config = dict(
    n_layer=21,
    d_model=96,
    n_head=2,
    n_kv_head=2,
    head_dim=32,
    d_mlp=768,
    vocab_size=8192,
    activation='relu',
    norm='layernorm',
    norm_place='pre',
    norm_eps=1e-05,
    positions='learned',
    qk_norm=False,
    attn_scale=0.177,
    bias='all',
    tie_embeddings=True,
    parallel_block=False,
    init='orth',
    init_std_qkv=0.0672,
    init_std_o=0.0834,
    init_std_up=0.0962,
    init_std_down=0.0962,
    optimizer='soap_variant',
    lr=0.00623,
    weight_decay=0.0,
    lr_head=0.0108,
    grad_clip=2.0,
    warmup_steps=200,
    schedule='wsd',
    decay_fraction=1.0,
    decay_shape='linear',
    final_lr_fraction=0.0,
    batch_tokens=32768,
    seq_len=256,
    doc_mask=True,
    z_loss=1e-05,
    train_tokens=146100000,
    steps=4459,
    dataset='wikipedia_en',
)
Each number is 200 + 20 x the weight over the matrix's rms, rounded and kept within 0 to 999. Layers, rows and columns count from 0.

# layer 12 MLP down (transposed), 768x96, rms 0.0962, rows 141-213, columns 48-95
183,195,221,241,237,196,212,176,200,182,198,191,211,232,229,193,186,209,188,222,173,201,175,218,219,229,214,202,189,237,217,204,202,224,201,218,203,177,192,208,185,196,229,188,186,190,195,208
219,221,171,188,193,210,193,203,184,190,167,184,221,188,219,160,174,212,200,199,196,214,203,190,212,203,217,209,204,266,227,199,158,166,188,222,225,143,244,216,192,195,210,162,186,187,184,198
191,190,181,225,183,218,208,211,209,179,188,181,205,181,206,180,206,184,199,190,193,214,212,182,213,196,201,167,197,202,197,206,200,205,168,186,191,196,195,180,173,202,193,184,201,200,206,205
218,179,216,176,210,213,191,192,184,204,202,177,168,216,222,219,210,232,233,228,146,210,182,229,214,215,207,193,214,221,242,201,190,230,201,170,236,200,200,201,205,223,203,209,162,218,197,214
242,173,196,199,187,187,167,195,197,190,183,132,240,255,225,191,223,211,228,185,202,168,189,205,195,242,231,182,214,223,189,231,204,222,194,207,195,210,233,205,200,232,205,182,212,243,232,212
207,174,208,218,179,196,197,187,212,207,170,176,234,177,226,196,203,225,186,214,193,206,225,187,194,219,177,173,211,206,201,194,195,207,204,201,160,178,219,214,200,191,189,172,204,176,218,196
221,196,231,177,174,186,186,163,201,189,215,187,210,221,173,216,194,197,222,191,188,211,209,212,200,194,189,202,183,194,191,196,186,200,210,203,195,191,218,200,207,189,195,189,213,216,217,209
186,163,196,214,184,200,182,203,157,168,197,204,183,201,207,177,211,187,211,192,208,166,159,227,183,210,192,181,200,169,215,207,212,202,201,209,193,203,179,178,146,194,213,188,173,226,188,174
191,168,206,203,262,210,219,210,200,152,170,181,199,203,200,176,208,192,162,199,227,192,219,206,211,182,224,208,172,217,226,216,227,201,174,183,212,226,192,193,186,220,200,213,217,219,181,194
191,245,199,212,185,198,197,202,218,176,205,179,213,210,202,217,190,198,201,188,200,169,180,214,188,200,227,205,195,194,193,168,212,186,210,228,227,226,181,210,183,195,195,176,193,225,197,165
172,230,201,190,203,221,214,213,209,202,174,164,185,167,193,207,199,227,197,195,186,175,195,191,230,205,199,207,189,207,224,195,207,194,186,226,194,228,178,231,192,199,178,202,179,204,225,218
156,179,186,216,184,212,235,205,216,209,195,193,189,215,178,219,175,195,196,179,199,196,203,163,167,206,178,216,230,202,142,202,241,228,215,222,233,194,232,254,175,162,212,193,160,193,194,169
193,198,200,191,212,202,220,156,214,207,204,195,197,186,207,207,206,207,185,222,187,187,188,203,211,180,196,206,210,179,149,199,202,206,188,188,197,220,203,183,211,205,186,202,214,207,192,209
196,192,181,212,213,201,220,198,220,240,217,202,210,198,175,212,207,183,202,197,187,200,197,182,209,195,218,194,208,198,195,195,210,199,215,187,218,214,190,197,197,203,221,195,210,192,225,211
216,210,223,249,204,230,203,187,202,207,220,198,195,229,200,212,196,205,232,194,213,197,191,216,189,203,221,239,185,192,188,221,201,200,197,203,215,192,195,203,218,148,199,210,224,175,217,177
188,235,201,189,225,227,215,193,203,191,227,190,199,202,206,209,176,214,173,170,215,214,236,210,192,201,206,186,207,198,208,189,205,204,184,186,211,221,194,216,206,201,181,201,181,191,193,203
209,201,203,170,221,211,207,244,166,196,208,210,194,158,228,164,212,213,184,168,218,239,208,202,180,191,222,171,180,198,182,166,145,191,182,178,209,200,210,163,164,176,185,203,190,212,187,154
230,211,204,210,231,206,203,211,203,202,197,191,205,184,229,221,190,194,196,195,224,212,203,211,183,208,208,156,192,177,208,220,192,206,214,193,184,230,194,209,217,202,208,207,200,213,217,186
197,166,173,225,230,195,218,206,211,225,184,210,160,215,175,210,194,172,221,221,202,206,197,182,217,220,217,218,182,189,196,241,210,217,156,217,184,201,202,213,217,218,186,220,202,261,183,227
229,181,215,186,253,204,216,234,235,203,191,184,204,179,189,173,196,222,186,204,177,213,207,188,163,178,178,187,219,204,188,188,205,185,178,226,197,226,219,160,213,201,201,215,188,192,194,207
196,225,197,184,225,155,179,195,176,197,220,184,262,175,200,190,212,218,211,194,205,189,189,203,215,186,214,197,222,217,182,179,226,189,199,221,184,211,221,225,217,223,224,207,194,190,227,188
207,222,197,217,182,222,224,220,173,206,192,189,192,208,226,232,228,216,164,224,192,199,243,213,198,182,194,227,240,216,180,191,202,204,192,191,159,203,183,191,210,226,240,230,195,174,207,192
188,207,187,202,178,210,199,208,190,223,216,226,198,207,189,195,209,202,221,193,226,193,192,153,168,209,243,173,198,228,175,193,178,161,167,188,211,226,174,174,200,197,177,216,179,188,202,187
210,188,179,170,205,183,201,207,197,213,252,234,178,160,213,207,191,198,175,204,209,198,204,174,172,209,201,216,247,186,184,204,211,238,207,204,216,201,187,201,226,210,164,183,218,172,216,171
206,168,206,216,171,197,227,213,188,190,183,173,212,207,219,207,245,187,227,194,177,192,203,192,195,169,205,198,212,212,211,197,218,203,177,187,194,190,200,203,227,187,210,215,228,197,194,192
196,232,194,169,199,222,222,187,184,170,224,221,211,219,233,190,186,214,172,194,223,212,221,194,210,211,204,226,196,209,210,170,197,220,206,208,187,189,200,187,230,211,216,223,168,193,215,217
201,197,224,204,167,199,201,215,213,182,211,181,229,227,219,172,246,215,190,232,149,200,196,191,211,210,186,198,204,164,216,205,199,203,202,185,208,184,220,183,161,194,207,211,230,156,158,208
186,228,205,190,205,222,200,203,209,229,209,232,212,186,213,240,190,194,226,199,189,214,202,227,180,194,202,234,173,183,186,185,206,207,171,198,190,212,179,183,168,171,181,206,199,192,195,219
225,186,204,156,211,212,211,201,171,165,160,205,210,173,184,216,198,186,232,226,202,229,163,204,191,213,219,206,193,193,232,185,200,191,208,187,231,211,199,215,222,191,193,191,180,200,199,202
186,198,163,184,194,204,244,214,188,190,208,221,175,193,213,227,214,204,184,176,206,177,195,154,200,166,181,177,210,203,214,189,183,187,201,219,209,228,216,206,174,201,181,185,219,185,223,223
197,218,192,220,149,149,215,223,204,206,179,173,211,219,185,173,223,213,222,194,196,174,204,212,192,229,205,188,198,200,168,208,204,215,181,174,159,182,219,197,203,233,209,185,224,203,188,175
191,199,221,172,230,183,208,199,221,245,205,175,219,236,205,194,198,194,184,207,173,195,221,212,197,174,197,182,218,230,192,231,185,201,201,183,201,205,193,211,191,212,200,200,180,209,203,218
208,187,249,237,178,213,207,180,229,198,233,217,204,209,186,182,184,185,198,219,168,175,196,233,194,212,177,223,168,194,223,220,196,197,212,175,181,187,214,226,210,208,203,183,224,193,180,193
171,222,179,215,214,234,226,195,195,194,190,193,191,165,215,218,206,230,218,205,225,200,144,191,185,204,197,173,133,166,200,163,208,199,168,184,213,215,169,196,209,206,200,165,201,192,225,211
215,195,176,192,166,212,239,205,199,192,194,220,194,217,174,224,197,194,222,212,222,195,194,190,201,219,211,199,210,207,143,211,216,217,203,204,202,241,216,191,183,184,187,192,205,190,217,212
208,187,184,198,203,160,224,206,216,234,192,200,194,208,166,180,204,213,222,199,240,188,235,225,179,199,191,167,253,192,206,209,197,198,212,200,218,167,226,167,206,190,224,214,193,193,194,214
164,215,222,192,201,209,187,190,172,237,211,218,184,239,227,170,197,192,198,204,212,191,182,217,222,190,224,186,196,183,188,183,232,214,223,232,184,183,148,230,214,189,207,199,141,165,216,202
226,186,172,208,161,177,185,174,167,168,211,145,170,196,188,197,231,190,204,200,215,233,217,213,178,217,221,256,239,225,237,210,197,215,233,231,158,191,225,214,200,184,145,208,163,189,203,119
176,184,205,245,213,223,206,212,254,210,180,214,187,199,218,188,177,226,217,180,215,207,196,197,158,199,202,179,211,201,196,199,193,203,184,188,198,206,197,156,201,214,207,196,181,212,169,166
218,194,194,187,244,176,213,225,202,193,210,160,202,194,195,192,209,218,232,200,236,205,177,221,196,198,228,206,161,211,184,170,204,190,182,216,193,188,170,232,201,185,171,244,175,198,225,247
203,208,201,202,203,198,176,234,180,191,209,189,209,200,161,192,185,218,209,212,159,192,166,182,216,164,216,178,193,212,196,175,244,225,195,216,238,215,208,201,196,207,187,219,208,193,198,170
199,206,203,209,207,146,142,230,206,173,206,196,206,164,219,179,190,224,191,216,281,190,233,208,184,180,223,214,185,177,195,206,169,174,219,193,199,156,177,188,177,250,207,194,212,176,187,233
229,180,185,166,181,209,235,205,205,162,194,193,188,211,215,212,200,175,219,178,182,190,210,181,212,188,195,204,210,198,196,223,193,207,175,215,181,216,207,197,210,151,192,185,213,198,204,204
207,162,193,192,182,191,186,169,195,174,184,213,193,234,230,183,178,196,208,225,204,199,217,210,198,185,233,215,159,197,210,195,213,205,187,197,179,179,198,176,229,195,215,190,172,210,194,200
199,243,207,205,200,229,202,199,175,210,207,200,214,214,183,203,211,191,192,166,193,204,173,186,219,224,192,210,247,235,226,211,190,190,151,211,215,183,185,236,206,241,208,207,191,190,209,193
194,173,203,210,229,221,192,198,230,200,207,210,216,196,195,190,184,206,223,194,181,164,209,215,198,242,228,175,196,182,229,189,216,243,164,196,221,146,197,216,220,207,202,188,197,195,183,178
175,193,209,197,161,225,207,212,221,220,132,243,266,190,182,191,170,182,195,174,217,167,171,192,244,195,196,175,174,172,227,174,182,180,222,158,241,216,190,220,190,223,168,215,184,189,238,194
208,194,197,173,193,201,211,190,214,182,170,201,190,205,210,204,197,209,193,219,228,197,207,195,203,208,219,190,210,172,184,196,172,186,197,165,225,190,226,204,194,183,197,217,221,197,170,191
172,183,188,202,192,172,203,167,194,208,173,203,174,187,186,244,176,213,227,206,234,209,168,210,199,213,178,226,157,216,235,168,206,244,240,239,177,182,207,205,172,207,218,212,222,210,197,246
201,220,179,228,230,180,206,163,203,171,183,202,206,225,182,189,232,238,214,207,190,208,245,183,164,168,181,220,194,169,188,181,198,231,161,187,216,199,203,213,211,222,205,208,205,202,177,229
189,221,220,190,218,221,177,224,218,212,182,207,196,216,164,205,219,196,169,193,209,218,192,230,267,180,202,190,195,168,266,173,182,204,176,209,214,238,169,181,204,171,215,217,236,215,225,191
206,215,191,219,198,200,201,196,182,205,175,213,180,189,203,196,227,178,220,194,183,180,194,163,194,207,217,211,197,232,234,191,184,214,196,192,224,213,214,178,198,215,174,218,198,190,200,202
202,179,196,184,189,191,199,197,222,202,186,197,187,218,183,217,208,202,206,212,226,216,191,239,198,219,250,229,216,193,160,186,199,194,224,172,197,227,226,215,251,233,262,195,169,188,224,203
192,242,186,156,192,216,191,177,232,191,163,218,207,227,164,168,178,152,185,193,170,202,245,222,190,133,227,201,181,218,151,186,164,211,203,223,198,217,190,178,200,229,192,228,211,235,194,201
200,184,194,213,206,189,186,190,185,192,156,199,212,179,200,195,213,198,190,205,169,223,203,203,193,200,202,190,189,180,184,196,196,220,215,190,187,204,182,197,206,207,193,190,206,213,174,206
224,186,219,206,203,171,203,186,214,209,187,195,175,204,222,219,186,205,190,211,196,199,196,177,205,212,189,211,224,228,197,188,198,196,185,191,212,192,163,210,194,231,203,215,202,215,228,211
213,205,209,173,196,202,203,220,230,206,189,165,203,218,181,213,189,206,206,187,213,207,206,197,216,197,183,217,229,186,211,200,204,197,192,201,205,199,222,219,190,174,188,194,208,185,190,196
226,174,223,205,216,222,208,211,235,209,149,152,209,187,211,252,176,213,243,223,190,216,199,182,206,220,206,200,205,164,207,192,216,218,208,195,150,204,201,189,232,228,213,231,162,187,203,186
190,209,191,204,192,204,166,230,194,190,211,209,217,205,225,239,212,178,246,220,219,190,208,229,197,198,189,160,207,172,233,233,243,186,209,221,206,200,193,193,231,197,190,195,200,234,223,236
198,178,197,210,207,214,172,213,193,204,203,211,209,221,214,178,228,234,213,213,192,187,170,198,205,187,207,174,199,191,248,190,219,208,189,210,235,194,198,175,205,227,212,217,179,210,202,173
225,197,219,180,190,202,183,198,193,202,205,179,201,205,184,197,170,182,194,209,209,160,200,198,238,182,186,164,201,220,220,195,210,180,214,213,219,180,199,229,213,215,229,163,228,213,181,167
215,201,215,195,214,223,195,200,194,162,201,192,218,198,195,191,224,205,184,183,196,186,188,239,202,187,198,189,225,189,200,206,198,219,184,217,183,214,226,128,195,217,194,228,217,162,157,201
189,182,219,231,203,191,220,210,215,214,188,211,211,202,205,179,184,194,216,185,194,222,183,209,205,206,196,185,177,201,234,227,175,189,172,194,227,202,210,200,189,188,204,186,209,177,203,211
208,181,205,211,191,230,199,160,168,228,166,241,214,238,182,211,200,180,256,218,238,194,247,231,239,225,184,178,226,191,194,217,151,182,216,233,208,223,196,198,231,219,215,184,246,183,208,213
214,212,214,209,186,205,217,193,197,225,210,204,231,184,213,176,199,205,184,211,222,183,206,183,179,183,206,223,222,194,169,204,184,187,170,212,220,233,227,178,199,178,200,235,181,207,201,173
192,173,198,211,174,198,245,170,189,208,197,224,179,224,235,254,195,205,181,184,207,193,209,185,199,212,186,152,212,182,189,172,221,200,175,201,175,245,213,217,193,189,210,203,210,170,199,183
158,187,225,219,167,161,197,188,199,191,204,206,218,218,207,195,211,200,164,201,198,154,212,248,188,237,173,192,176,185,218,246,220,215,186,196,177,207,204,167,157,172,192,199,200,200,212,207
222,227,241,214,243,244,175,203,186,218,203,194,189,198,193,170,177,193,197,206,209,229,216,230,221,208,204,161,164,206,186,212,242,205,201,175,189,211,197,202,203,169,182,208,168,171,180,219
170,182,194,227,189,195,174,213,198,219,210,232,178,194,196,169,197,209,188,191,187,206,215,191,174,180,231,191,196,195,206,165,196,225,197,203,204,188,189,187,202,195,196,207,201,194,190,210
207,193,208,225,195,184,176,166,182,231,221,193,248,209,213,142,186,212,203,207,178,222,197,201,170,163,200,175,189,169,169,167,239,175,196,198,189,204,192,212,206,203,154,185,182,212,206,178
194,192,207,193,190,201,205,202,217,216,189,201,196,220,208,200,203,200,162,211,159,189,206,201,187,204,201,210,224,206,176,181,222,164,215,236,189,240,222,176,181,219,211,215,213,216,231,208
221,173,212,192,181,212,171,185,257,206,200,205,183,210,186,198,218,220,198,197,194,165,187,207,206,190,221,182,180,251,264,201,224,211,205,196,223,206,218,225,207,229,217,215,222,216,210,214
203,176,200,210,179,195,206,206,198,170,174,199,202,206,175,201,178,188,167,231,219,211,206,203,192,214,174,210,232,213,211,212,180,191,173,199,165,188,186,199,242,172,189,196,228,212,206,217
# layer 12 MLP up, 768x96, rms 0.0962, rows 142-213, columns 48-95
169,207,240,215,217,220,238,217,176,204,188,184,194,202,219,176,209,167,241,265,198,218,214,231,225,208,246,175,221,209,239,209,189,206,214,207,227,198,182,163,196,161,251,209,177,207,174,186
224,209,217,177,193,208,199,181,184,204,198,230,184,210,209,222,210,185,243,232,215,190,201,163,197,217,184,186,202,226,192,175,193,153,213,184,219,217,212,229,192,176,205,233,169,200,183,161
177,219,214,198,217,201,191,206,210,189,178,181,180,219,183,228,198,188,190,201,218,199,214,213,187,204,203,211,200,228,222,146,231,194,205,191,201,200,208,177,181,215,179,206,187,180,172,209
243,174,211,160,165,217,191,217,184,207,221,153,195,181,229,185,220,197,191,240,217,183,193,227,203,219,211,198,201,194,221,179,186,165,208,204,178,191,215,166,234,246,213,191,235,191,183,235
166,225,213,245,212,176,198,228,131,204,204,169,200,205,218,211,167,197,229,212,207,185,178,225,198,224,228,173,212,195,197,223,162,192,198,182,194,193,234,168,175,226,206,197,190,210,172,210
179,200,220,210,187,188,207,226,189,212,195,177,176,172,215,199,180,213,193,176,206,196,161,222,163,212,194,175,196,193,230,179,197,190,214,213,194,202,196,211,195,206,204,221,170,211,170,209
241,212,191,196,220,220,203,228,205,222,234,168,186,199,191,195,218,145,188,176,214,196,214,224,192,199,182,197,210,200,167,191,171,212,198,204,227,227,221,223,192,187,183,201,165,182,236,208
207,204,206,212,208,191,224,187,194,192,203,171,188,218,237,184,216,182,190,224,202,160,205,190,233,199,171,212,218,200,178,222,182,206,188,234,222,175,200,183,223,180,157,201,194,213,169,192
217,235,249,214,199,219,233,192,195,181,187,179,181,237,218,170,204,230,221,211,189,216,226,204,186,197,221,170,212,207,214,199,203,225,198,200,203,184,208,207,184,171,187,188,190,185,182,195
207,172,178,169,196,218,187,215,200,234,197,205,168,201,215,218,192,192,214,223,177,193,240,169,202,229,207,215,205,208,197,176,163,219,206,208,180,178,238,228,227,181,219,194,148,184,186,205
190,197,187,245,244,198,198,170,166,214,224,205,182,217,188,183,190,219,185,205,249,175,178,204,210,216,201,202,171,195,202,210,203,207,176,185,251,226,179,205,191,197,181,165,194,244,206,237
216,199,187,192,208,208,185,230,181,191,172,203,209,199,196,179,174,195,194,229,193,189,187,213,229,223,196,166,211,193,193,202,183,211,220,186,223,220,194,206,237,185,193,178,220,215,183,171
207,182,141,178,203,223,219,202,178,197,203,180,183,183,196,193,203,195,214,183,193,231,188,182,174,203,206,215,216,206,185,199,184,177,187,209,178,197,222,215,180,157,212,167,199,192,195,218
234,170,191,189,223,192,205,209,197,192,189,240,224,215,181,190,178,171,225,215,208,206,241,217,196,186,218,165,216,185,180,193,202,201,219,180,187,209,219,205,188,230,186,201,173,198,225,207
185,164,216,212,210,187,202,205,205,187,181,215,198,212,200,247,192,187,204,201,211,206,165,192,201,196,197,211,228,199,191,179,179,217,229,176,207,177,215,184,197,217,229,175,219,164,197,185
196,191,167,198,196,198,201,170,188,163,194,181,195,203,196,204,206,213,167,221,219,200,180,194,217,221,219,177,196,216,196,216,200,162,196,149,181,200,234,201,215,232,191,212,224,177,207,226
183,177,173,198,196,214,201,185,210,202,203,214,210,200,212,219,188,188,191,172,188,207,216,217,217,188,204,194,222,228,161,200,195,178,174,193,237,170,192,196,201,190,193,157,181,215,209,190
174,212,197,174,180,177,206,219,190,191,195,212,194,201,183,184,225,194,209,203,203,209,202,216,198,183,213,141,191,173,201,213,202,204,192,185,214,202,267,220,198,232,180,202,187,213,171,192
177,214,176,183,186,230,215,193,219,196,179,181,226,204,217,202,224,196,158,225,162,233,221,197,186,214,197,206,229,176,206,179,208,179,233,175,162,200,219,171,187,184,183,212,221,199,228,208
245,173,198,199,203,191,231,204,160,160,184,159,193,217,208,197,167,183,178,193,183,221,207,193,179,193,234,194,192,201,206,189,187,207,213,210,197,176,211,226,165,210,177,217,217,171,202,186
204,170,222,216,190,180,220,176,214,164,220,188,164,221,232,168,191,214,226,204,198,204,200,230,198,166,169,195,197,226,203,223,198,190,177,178,182,165,223,232,214,181,223,191,228,220,237,171
196,221,175,218,217,209,211,227,178,204,171,183,204,215,214,196,197,185,185,200,213,194,212,142,217,227,203,218,196,154,198,174,175,195,202,204,203,181,210,190,175,206,203,219,191,201,185,201
222,203,193,229,194,179,231,235,206,215,210,200,194,200,185,205,191,195,207,224,257,247,208,199,216,207,180,194,242,184,213,203,223,201,195,182,216,195,204,214,201,195,199,192,223,170,206,211
170,228,220,192,228,196,194,218,228,202,218,214,146,208,190,203,196,205,198,160,200,203,211,210,209,214,219,181,182,171,220,202,250,181,193,214,203,204,152,184,179,191,190,230,176,207,203,203
171,232,250,187,203,202,194,183,230,186,218,190,200,253,218,222,232,181,212,189,190,173,195,183,167,205,240,190,218,207,199,201,204,226,207,177,185,212,194,227,206,193,204,167,189,195,190,216
181,164,198,200,188,185,209,171,203,201,238,150,214,201,208,198,161,216,215,230,230,197,201,193,174,174,212,215,190,200,197,224,194,188,194,199,215,232,195,181,170,165,235,204,197,209,193,180
192,189,164,210,215,233,216,205,215,169,210,195,184,209,178,173,226,196,211,197,231,210,232,182,208,207,211,203,233,188,227,209,189,172,175,196,169,222,186,177,197,182,191,150,193,206,183,164
185,248,193,219,205,239,217,195,215,200,192,202,207,219,182,222,189,218,167,173,208,175,205,206,212,170,197,209,211,161,185,172,206,171,206,202,208,173,229,196,207,186,246,194,198,169,166,194
224,212,173,208,184,218,180,172,191,194,182,224,246,228,178,203,183,203,194,201,211,187,215,216,177,173,171,174,184,172,220,195,191,218,197,183,210,212,215,223,194,163,153,210,176,209,204,182
213,242,229,251,190,191,203,160,181,192,197,182,188,209,181,161,227,192,213,220,214,236,211,223,185,186,211,202,189,184,226,188,187,163,205,208,191,196,211,183,206,205,197,179,230,208,200,215
167,199,175,192,211,208,207,199,195,188,208,195,212,185,242,198,224,224,213,207,207,232,192,200,195,183,206,208,146,232,212,195,179,181,195,217,182,217,201,184,215,166,197,176,197,234,203,199
190,185,199,208,185,212,202,234,187,176,234,218,227,217,196,222,209,191,175,211,188,211,226,197,173,228,170,208,214,204,226,172,234,212,184,210,191,215,220,226,189,182,187,204,199,183,206,175
205,213,202,199,175,208,196,228,196,215,205,216,179,191,193,210,185,193,215,224,257,185,204,209,198,203,187,193,169,192,206,170,184,177,236,223,179,161,212,236,195,157,222,234,210,208,174,191
176,202,204,171,205,216,218,203,201,213,177,205,171,239,203,209,227,190,201,204,156,179,202,197,213,190,212,207,222,233,171,201,167,169,200,188,200,235,202,203,213,217,224,166,170,199,185,197
198,203,196,210,183,237,192,171,214,175,250,223,223,203,215,242,171,218,191,208,208,194,200,199,202,193,238,206,198,188,182,185,247,195,186,207,188,212,217,221,199,221,179,183,218,150,232,149
210,197,226,194,213,188,191,183,227,184,163,152,204,211,209,203,182,212,200,198,218,200,205,232,188,222,197,158,167,204,195,174,179,218,174,252,221,193,203,204,216,204,188,188,209,189,175,227
180,210,187,172,207,201,226,206,220,163,131,163,176,211,216,230,164,232,205,188,195,203,196,221,214,198,202,172,182,213,170,186,207,236,178,189,204,182,219,217,207,220,254,181,200,202,228,194
207,200,185,175,141,214,209,179,187,203,212,234,250,213,195,198,212,183,215,221,167,188,217,175,199,190,246,200,185,213,207,169,216,216,187,231,204,197,203,164,220,205,200,180,215,224,246,179
203,183,171,213,219,197,174,227,197,189,158,218,203,235,168,187,191,190,162,226,178,217,192,192,192,226,206,194,255,194,206,198,206,239,201,196,208,227,200,190,162,170,199,198,233,229,192,205
232,226,231,222,188,224,226,196,181,179,236,204,184,201,209,244,193,203,194,217,165,189,217,189,204,209,191,190,195,199,199,192,167,152,228,222,220,194,163,194,184,211,172,187,169,168,189,217
218,207,200,175,213,187,191,216,209,187,188,213,215,209,210,163,212,175,229,176,208,204,214,206,207,184,201,164,213,215,185,222,208,217,153,170,189,190,194,219,246,198,218,162,150,212,196,241
178,226,179,211,178,219,215,223,223,215,221,188,210,173,210,202,191,237,188,202,200,179,171,248,186,189,206,218,173,179,201,182,180,189,225,201,185,193,168,187,187,182,203,193,186,187,193,190
196,215,190,197,230,191,191,198,195,210,213,213,231,206,216,236,200,203,238,228,201,169,173,207,209,197,225,213,188,182,200,224,203,197,209,204,201,207,174,202,231,177,173,179,191,215,192,209
212,219,208,185,149,200,215,196,198,171,226,214,183,194,212,202,173,205,199,264,193,196,193,184,197,169,199,193,193,173,170,177,203,203,186,249,196,184,218,188,194,174,261,206,199,157,188,215
193,222,207,157,204,190,232,205,161,184,208,198,184,200,175,240,180,192,197,216,193,202,193,188,186,181,185,228,203,225,216,198,194,179,235,176,176,203,180,170,180,197,208,171,140,197,205,214
141,203,177,207,206,170,224,214,196,242,195,188,214,212,234,181,199,155,212,189,224,185,220,205,192,206,202,198,233,171,252,175,204,211,212,196,211,227,196,205,205,164,207,186,204,166,190,222
202,206,222,211,189,188,202,160,193,211,210,236,206,248,189,185,190,212,201,186,216,215,209,206,184,192,184,202,189,200,192,179,205,186,192,235,181,201,183,166,200,170,195,208,206,176,214,200
185,217,205,210,179,236,233,193,195,214,162,207,196,191,207,245,229,223,181,258,191,238,174,205,153,174,248,191,207,144,228,174,183,142,204,196,216,184,176,209,175,165,235,215,212,173,206,195
198,191,230,217,184,183,210,216,185,186,191,166,171,191,213,186,201,155,197,205,205,212,198,184,182,192,212,201,195,230,244,208,220,235,202,218,215,210,197,194,200,231,207,212,203,222,190,208
194,192,184,187,219,155,217,230,187,208,194,193,200,175,205,242,214,204,206,208,220,182,221,206,224,221,228,209,212,214,232,176,204,150,185,166,217,197,180,184,221,230,207,127,185,212,193,209
225,181,201,190,196,157,203,178,218,234,194,230,180,181,236,214,164,175,192,226,202,178,217,195,189,204,188,224,217,198,176,206,227,200,184,209,208,178,232,214,227,216,217,199,194,192,192,181
199,181,191,207,201,215,213,163,196,171,191,204,189,193,206,234,226,240,208,170,209,227,198,219,200,188,196,193,237,180,170,207,204,190,194,176,183,181,221,208,209,181,211,185,212,197,206,206
168,210,223,228,190,199,197,178,207,188,215,199,172,225,222,193,188,189,188,220,229,184,248,192,190,199,221,149,184,184,216,184,199,223,190,201,194,226,220,198,178,203,202,208,206,191,192,197
193,187,224,210,195,210,229,169,173,173,215,160,159,233,211,189,195,218,193,205,182,197,209,188,223,198,203,229,216,173,199,222,213,213,186,186,192,204,216,198,188,201,225,208,165,226,204,190
246,202,210,172,214,221,204,208,175,193,206,205,189,217,260,218,198,181,225,229,203,204,173,190,212,224,196,215,182,161,207,236,209,172,183,214,192,205,185,190,211,195,220,183,191,185,218,213
183,208,185,195,174,206,182,194,209,224,217,194,194,188,184,213,220,215,233,199,201,194,191,217,174,239,219,214,211,198,176,202,214,213,180,218,189,189,210,224,205,230,215,195,189,195,209,207
181,184,189,179,217,206,223,165,238,164,169,237,234,200,176,205,225,217,185,199,174,230,226,218,221,232,212,225,184,170,214,174,201,205,205,219,189,184,189,194,154,220,188,183,175,218,204,151
205,192,225,238,173,204,186,201,188,195,233,172,225,217,203,220,177,190,182,203,232,230,223,203,196,232,190,167,169,212,197,182,210,205,178,225,200,206,197,177,174,208,153,223,169,197,190,196
186,193,181,170,208,226,219,187,190,182,218,209,185,222,161,184,193,205,229,223,212,194,224,198,229,209,174,214,161,201,181,217,174,223,176,217,197,207,220,194,211,175,204,236,187,220,165,194
189,219,183,220,214,153,190,174,177,205,197,205,218,185,189,217,216,151,223,187,241,192,173,164,190,182,192,209,184,177,190,194,231,210,184,199,203,189,171,190,161,203,207,193,198,216,229,238
228,176,183,208,204,200,219,196,189,182,213,186,225,178,243,186,158,250,189,206,205,193,232,211,195,200,189,176,169,179,202,216,195,162,161,219,226,176,166,216,194,149,209,159,169,203,199,198
217,208,194,180,188,230,180,142,173,193,203,185,185,168,183,209,209,200,203,181,165,176,239,228,204,225,224,210,198,198,220,185,234,213,188,204,200,228,206,198,199,237,229,223,184,189,201,189
173,213,194,177,188,209,212,206,201,190,178,223,168,194,223,185,171,231,188,230,199,204,206,199,164,224,195,191,189,192,205,201,245,194,205,180,174,186,223,198,244,175,228,237,210,217,173,242
203,239,198,200,224,192,198,184,178,188,175,178,222,194,211,213,186,205,227,210,180,212,218,184,192,208,181,211,190,226,161,199,201,239,195,215,194,212,184,188,217,191,208,199,196,159,222,230
224,191,204,167,204,198,233,247,178,219,199,196,209,184,217,220,212,186,198,189,155,202,213,169,180,234,247,236,221,205,187,192,226,244,192,187,188,229,193,178,209,217,194,219,169,208,200,225
190,192,211,130,256,192,196,248,195,191,182,203,211,176,137,222,226,225,203,184,249,170,232,216,194,184,209,187,203,174,219,167,219,204,202,206,186,171,175,216,204,181,189,226,192,199,208,223
188,194,202,203,197,216,216,212,197,195,148,207,224,197,214,185,225,244,190,198,198,221,194,238,194,204,216,197,180,205,227,193,215,219,178,222,203,193,206,209,150,154,178,221,184,222,199,210
173,155,197,193,227,191,191,198,192,209,208,181,234,189,227,226,209,191,206,190,186,191,191,216,236,198,192,193,216,187,224,200,245,179,176,193,181,194,176,224,219,176,225,229,191,194,182,170
184,193,185,221,212,157,196,221,185,199,163,202,210,207,218,210,230,178,184,222,181,213,176,196,212,204,228,164,213,199,220,197,212,183,209,226,209,177,201,226,226,202,202,234,148,219,192,209
241,236,205,178,195,265,210,187,208,221,190,204,231,202,223,199,178,178,214,212,208,207,212,165,211,237,227,160,161,198,147,167,207,215,179,181,230,184,205,251,160,224,205,187,193,219,219,203
172,219,193,200,205,180,205,177,198,197,179,222,207,215,167,226,174,240,201,218,218,183,173,184,198,193,209,202,217,144,204,168,232,184,227,215,214,202,206,165,166,209,197,216,195,194,175,181
198,238,187,200,227,200,205,175,224,210,191,205,183,205,221,191,194,174,202,180,206,168,192,156,197,209,270,207,218,219,206,172,211,229,206,183,202,202,163,208,186,176,194,223,172,213,220,201